config.yaml
d_model: 256
n_head: 2
head_dim: 128
vocab_size: 4096
norm_eps: 1e-05
positions: "rope"
rope_fraction: 1.0
bias: "all"
init: "normal"
init_std_qkv: 0.0293
init_std_up: 0.0293
lr_head: 0.0083
decay_shape: "linear"
doc_mask: true
steps: 2170
Each number is 128 + 24 x the weight over the matrix's rms, rounded and kept within 0 to 255. Layers, rows and columns count from 0. Numbers have three digits each.

# layer 9 MLP down, 256x704, rms 0.184, rows 0-99, columns 448-511
122167141101118097088141150124156145157139094117120141104105114137138135122145121115159124107094132166113113117130088126078120164090093124119111132131162114153119168114140142147124124113131125
122127150170123089092111159169124180088118137107113099140116096091151129122094117115171152101137130127133154129101157119160108133129118111130136130136139138078110118118125063150168163176136147
102111142107129141130131160086087115075115102137171160179149142139114129148162124117144170118134127142121101115154064154144177079104128121132118089116092123120161089111160121161163121109146153
101112139123190182134152142132140157149098132111128123083130088109141135165138093139108166111097150143151129119168121137095116160133129175106131176143155137108175093116123136094139125087100162
130128152151147096126129101098174103100105147129121113133095106108125122125112161124118127120134142180122136133097116131097141129121108115076143110130170200137106180112111121075121112108166146
117143131110125096098106163105085106137147121106087085126077113148128129076119130137168129125156121134110115126129130083120105126127066147133132121164148121112139139114146105143115111123131147
113149135152122125130170095126144112107160155132104144130134138078155148139133069144125120131106122171146124168104120092101142120126141120107167158115144110154146161151106128111122128180123107
139155077090108101134100149128149128133143108138127105127164153138110131139151164115131131100154142153118091158157115084145158136151108147147101162080184121127172141119114115145111151129159140
102103097129114131113085133131159136165133124137114097089132128142138104160132132154150123140152178176167133145103134171133116115144175110148141107109116109152128139163152093175155113140105160
136151106138108094149105100152146131125096122129142099112149138131144151161134132148131140135122159183112113111159123126137159128171119168152096146161134145126145127156070133146175126139166095
141106131130138138129091135113151141171140132123132128136113101120161152136130123118117132115130148161099149079092136097130172147091123106178123146102122091120067136172130095132145117106152107
172167151140113102119121112118106101144081105094119089105194081144130124117142129132130176138110102138130119110113150103151125095133160157131170146067123110098131129134141134094117092188178132
079147114153152107107111175131094092133069144161130161161100140104150114153152135111138108106143130113124142120151069146141140104149109094123144098149154131135112143146149110100126162128091123
096141153129129107140134127174117114109131112136083124146103148122117151097071100111087124118132112142132178185122156102130186112127093088111135113120154143142127124122114120118123121118127110
146146131113098166160127121122089147137107133116176128158155151110085142105098191126165127117131128111094111108179150122142125127062083150161117153109108123087151096153156182115109153122125118
126152095106107144108155144107126156131162176108132105125147153099151087152146116142092142091114136146139131129126093091104096153110153140109134154126143134126129147149154147110139088121154138
115110156123140123139090163166126091100139127114113144157092118066125091075101123108144124116161164120132125125138151138137117125166152141133130123136063076119140147181127133121162155141126121
121148148111136112149107128111110134101126147160140135141163093147138126120160126180117109137149099125102117111128092156111147149159121130135120160100118109151123154096135139173148124099083083
110159106129118109143152125110101117146158120126128132153178084134140122111157164146100085125137126144123129183146137156156185152148110095099148118144105125140172146115139118144121107101114146
143109165176120099120141102103142165131155093133113078110097089180151151094162083094154141126150128104159106131148090093145115137121156135129138108160097068146072116100115133144118199176133115
120136134169173136147101119147099128161086088118077142105136126132097127145121132114088120148139125174111148102140153116104130135129135081122141113134145127127089121175151154144146126148158168
118123102162094162098116147143159117159085134126148078087181151126157136132171119111126167102126146091138142107098095101126119128148168136125141080115133147143073118117113148117153101077129118
153129085138131099122105138114154122118110081147140112115148102111120137124164121112126104167151133144139097141128168130161116107103154113110102094098136140107133144126111149126111129157147142
131135108133125131162134134128150110140116171113180114072162096150102115118170113113163094138147105113118129141173119139112156122090083149101102137091105173123165120094124180148135134140155073
151128116141136118141114141121162152132169150123110119076100113155124111092139141127121144144146149121143101088069117089171138094116133099178116104106106154136171126125131119127077147140119156
123100125121148102151089165140161176144170135070096132131137104156087147137107131128155139117085131137101127130157129143152109128120116107130122118159135114116122149134103111100110133120074115
136129091131120142117112132108164165124127141128136161111120084114125122145049144100123082124148126122156114135163154097147154137126184084113154108196113148114152115133107113158148145144118107
120107135060130121126154087114100135123081096116117131122143161133192135171161087113126134173084144174159117134129164117167139135141134100128132154117122130113151153116124131159133153128184111
144135112133176118170165141106132161073155108159098120098097126154148089089133124141164124131133181131112135110115136167114143136127107149097135111136137094090124127112140112093144113122082109
093166103083132121140175108147156136099110092109121125132122130113078114099112126101123146145135133133123116118135112154117154090141148086114077096114122131140131154106139122124143145113118121
129123136147084161130123124182092109104154158109120102121102130128135104136104162086126148116115137183106141168104135102129088128112097148162103170132121078192118132149118174119137108161078117
133100136130079204164148165144143154103127126109148101181121111169131136150099109118158166118135129109118146187121108113149158139160152158099111125149109136168124106135121117117095157131113083
148085175108133152134134123133182135145130093152130103149135174113128112118113124158163106100124123150157153098145127185152111124109107156140148197099113100098155145127125106136116153097113138
135164131122151113119144152143079162123119095151169135092135114129143094099101125115096082165136118139121104148128129129135132110135119147154165108127089112135136161100126079148112148177128145
169131110112155114111122095094107130114145127095154145122122172070127137120120083111118117121135143127092134127085104137153124159152126123145098121087156115122114093146100119165127135143136111
130101101082099128117131138130080156163133133098111102124084084126144168099110160151088134127110134165126150093152124132148144143136147201126141127088080088138115131083092082117121161118114159
141147127119146146162138102101110128157106131136134134116100149163139126148134135124107159116096169112164141139093103138107110116124153109134149087121115108165128142118154146145155127098105167
127126148105150142100130070142158140089123111134116159108152116118121115154136135129068146134141106159117108116131136104114148138114080091154139108147113181118129123129125149113131125115126089
106148184180111128139125127150121153155133103129118131112111094148173122101142101141141104151144132124151133113120195123136156095073122160094123112110151120105119169109103162143090156134079140
093112126143112176108126138146176148108161138157149116127152132105124141197191125128114109113157145108097160086153105147119138166140130134146091150079137137174113119147130137119134131090163138
118115125142123130166111132119111125180110144144126094083097171156105127127130121117154127123109096086145138127140126102121128108103132151105139144132159172153122119115123152114083100162138155
107138084119134136104135122100138116107118172122143132137145124149110114131172145161133091134143142122096158121166121123123100122152142130163170115150144123105127119142147110131124173117162123
132123130088133135126113118113162156154131145126141159119122144152130111132102132140151104128130133139118104104124122130148145106116168107142127148109160146146090124088119105129119122102131125
170178148094166163143110113098139137149166150119152100112129083163119108100148119140123137126136115118119105117137114109200142102144154092171089096088125167143135137118115163129120149141093152
159133142152144125162127139144118128117153122108131135121105086108147147123133095134076148156121131128125100124099163171124131132126147121104156091136116137132162144074133139099104144121120128
179136104114150089117134156126093098116146143158152123125110085093106109160161124147130167139107121139113092135124141090098071097129119162124133143085088116116123102090139069134090041153125157
112141135159156112149139147135143117111110107149127107150106136137135101065177127084132111126147148156158087127101139113132107165118120159119133153155164102106120113152103127128109119111090095
125152152109140114115116171142086093132140182117129167115135176161134149124148128125153114128142124089113104135158155151194159123121118125116102141100120147132140135128129129123122141146116076
103140100130115084149111120080105099158135102130123167103153118157115148156083104147114097169130092124108115144147133120109142164153120149109071107132118111134120127101126152112108141118145121
105109125138105127094143142157094119159165137150143123092112158138104126097132096138194130112142123137152125104122141107146087152124114096120163159139163127128134110127114169121148105065148121
125106085142154140114112117147106117162158097159199112111152141141057090148080148129145129133091106109149085140114126157138122145142157127131145131102077158089118134156143142121138124109123118
090162114103149167126121097161141116152137129149141072117164121118150158163157128134120099129113105133175087118118151152137131126122093115176091120137101111162111121135141180127135171137117173
124174139120159156121115140110094119118143118117139156154127139112118143120115128089143102120088141127109108107132113110169123139141167168127108165156152122155142168136142149162127111172135110
090071142131092150090105163164143155114100157120112136135114129120125148111099089132113151155116088109094130129159097128086142101134104127115115156086151130177110132147132161122121121104155135
126150117110135115111157182166125135125168118125082083129122081140128132144137160127134123117090110137101123120118131151150113143155080118137109151119120129143121103114156115087156133119128105
152162142137122088170166113133134117122146137139128109151160156128143082119122117127145147146112128170135096136105126084135121175113131164108174137122134146094116106113144141112105160145149096
125089109150108122142145149094149144126130148075119105102131122099153097119120128132151127158104144096148129141141099166155119120141126166171185160123118120103150091115144104161113104126106096
125082120064045127192175173133154154107107160121082125094159072129074213098159072159114106120201046155063110202203159119087103179196112174086110116087215158092094149003115115100101100060161141
082113154103121109135115136117134111163123069152139113116116147181133146139126109067144103157122117115107122132149102133138161147095125120128104117136110101131127113103103108140145140101123154
092122113138114125124123128097111145124128115119108166143141105126129096144121127147129111126074079108116140144107101156151129125130140097103070131089133114178120088128103098147155133118121128
122105104129115171122100125126109104078109104130091148139095131138166146122131110075135105148121100120132154126110144123105123168067110118130142156134143080155161108129155118134127071116170096
148128105109131155143141140095129143156144150190172158095115115130132134129132132165150096159144127132139125118125124147170136128133125142098112125155108103116147145152147147125070165114142117
077113173105132159160073101090153128150113128133144146131138154176149131115136133111113096100094150091146121107086158142141132110105143077114133091144109163068121123146100116110130151120156117
135177107121122150122140142106165117129171096140139142127178125125110112111108148107134130117043116150106111158087140132099147117153128097119128123136145152103109115151123127125168158108125128
126149138126119140112137151149117145127127102090184119102150127099142128143177125145158148122126152108120101125104112127145151120126108102170146113141159191123168143140109118114103108085076120
146125137168163149096108106106129125098125134066146099125099137115126139111118129114100119169157115149125145136090113157148173099140103157095107119139118122141147099135133140164097140135087099
133149093105167126117132147128121104118088140108152165103134135155084130121116146134145142140113149115120138101140068119121150102130103163152167153125110146137127141169143123163140132072135102
105120159119129102137099176095115127165083162128126130117138137169131159134095094130149146107141100130154097139112135152095137146136129108111131138105132111149134127120119159156123169133166162
166081113126118120139129093154141145143109144110106166157145100179147098153147133155131115146128166174147159168151131133168116133115120122149087101115098155111159111083145099127173146144134094
159161104127143108105143105153159106083131139157092162154125104129100161105145126151133123138127125096081170143098099139085134118085200129123132074141176135137142057127129104109118112071108113
129148129143141110136119127146160141111108097139089171101193157171110108117103114101104116126090090127126101126125110154090117124143108111130119119122103137117107099127130098094128157082200120
135172138135146142118156152140137076111064126167133105137170118121125109147129110116103166096152117150146148093151148121131109120108160134137143121128131140131139116141136141158154109088145092
133091113114154097148132179167172117130141129126158080112148140126151125110130125144107130126141124137123187157179108140139119126138138116162161098101161172127154137122147084158132103124156168
109110133103142132139153122118106130128121136165103113143104110134144129143138178129080092122098136125165145097160094091152154166096129131141126081117155167206091121148110097115104113114104119
152164153172136127110091111211092121110098128140172145159148137122114133140129065152192102140120147095142111198103134158071132135121119131168128188123133141118104117139112110109116111128174116
155166130114127121128123090138131140109148103105129122137099120120109127139112129125137159098170145126078139121146116116139164140135147107119125128134099118146136118109128144133122141146154092
176143135142112134130102131116085101121068061086158109153105143093169128140120111116116137053126151094157139109121119119137129125135109135122114111120145113129134124139121128121163097165106099
139153118158144108136101150121113177109117155149133118153135134139102098132096093149085127141129145136122103129139161161115142100100116103128164142154092136128111097113103102116126142130133125
131175108136121128157164165113105106095161131143115111103079118096152100133158104145135154153135146126106134121116161119162140121136147165117145149091124158142122123097150160138165155163113138
133160140136087116115145135152128133120152138161135089085120169121198133121130119109138149131129114152165146157126136139124115122141122153116123118183117094127131177111152143105149117106153118
091154093167165128132081141131181134100151133131156086183118081154148112117176134162117114115121096138136088135177149109115139138092158138125105140107085101121132138150125127132141131134163134
149145119128123103145137119132125163134149085096153115113119157135154109142128130162129140085163184079144164102127143161202128154081110058112142149130176087114084160128115151120172155165125085
141155112153109114123144111114118155153115140126079158122153113107135085127153114141103128108100170101130122170186146137145119081115165164148117162095122105151138123084118141135142134117130170
148103151136122146154142093098135113132115117126134117101098115140099133113122134107115097136131157091173158143111125128116154146149143106104154092097123120136150170178101105100153109119129120
136087120109132098121147099115100115148110147148110155113107077087161156128113155118100131112093127168138125148113106145129161126127131151130158123127123161132163140113109131167140169115104149
154137128138132111111123121126129153100164141101156102093124115143119154134088165141087146103122090105135127118104143118094120161124087101154129140122098107103102106100180158148129080120175128
144133130131136144095172119120114130122104172137156086166140111164110115156132168092149159154139116113069147154163117172109123138141143080114122155084133116128150152122102132138133100138103113
160141130104133129182111140151092139103121148115055139174149115114135102115147135118133142089167122159129132114136152156156111131143100113148133069131111103155101146116126109177164152137079137
166152139108116160110144180154119102144120112119132177144139136104108127119151129145114124152149134159069109125160113096111135142165093160138136118124128109141133152099130136105122142104094081
127128150129116143147141152120093083141152142117192118124105106139158187149184113130123126114183108170099113130123165132125114083098103171116099160114145153103106149136138070137180138102099118
091075123124095174182142117111136162156108157079114151122102205119121109130139076107150108154139135089130120126130149155109100135108174112152203128078090106144133129069136143112099112111139093
138129156153102108101145127083133134127139115121056134170120128129118069152131138129108118163149107153072157083159097145128145088169123161091109132147152146128165115155115136122138141096118104
108127122146158144143150215131085083145067092149137159179113099078155136128136204128170141109119156122118139147103147156160114097156150134119145147147121166088100147120076105139132133202110152
131105125103185135136147120143134119128118130107124118155136125144170111117127098127140135136150133118089123138135099136130136144135131149131115148146155147142099144158144101094126152129126139
167123150140126150131158154140125108132112122113129137125129162128134140104097137137113119117130131125191156097129127156120115112103119143087117122111125153122161163119127106114152153145145094
125093176123141171132148136141106145127113112173140113162084154071125129123150139134122158121142164122112158144115097126164106093146119134116150131087135134152141125126160094136114135153128097
092146160136109124137124108167117128107148167141132129145116109151118109142133184094117095122125134173149118141165150150143143176138103127126100090151134113122156127108128148122122123129148144
135117122120126119163112124124150185141154118127139070161129080090158153111106112101071136111120113154137116145134139125146113121122125116169123061080131122109103107111114108100116130160124130
167106171125128139107174118129117156141125141114120112111130110117141105138127127161148115149108096122199159125133157125159136137083160136169150102140127115127143130086115111133127135112134146
121144143107114129105088151138143154187088160102134114111111163146121112147123097168148139123109086106133135114148180163150154124175120124131100140138146152109117108128131112143159138097119088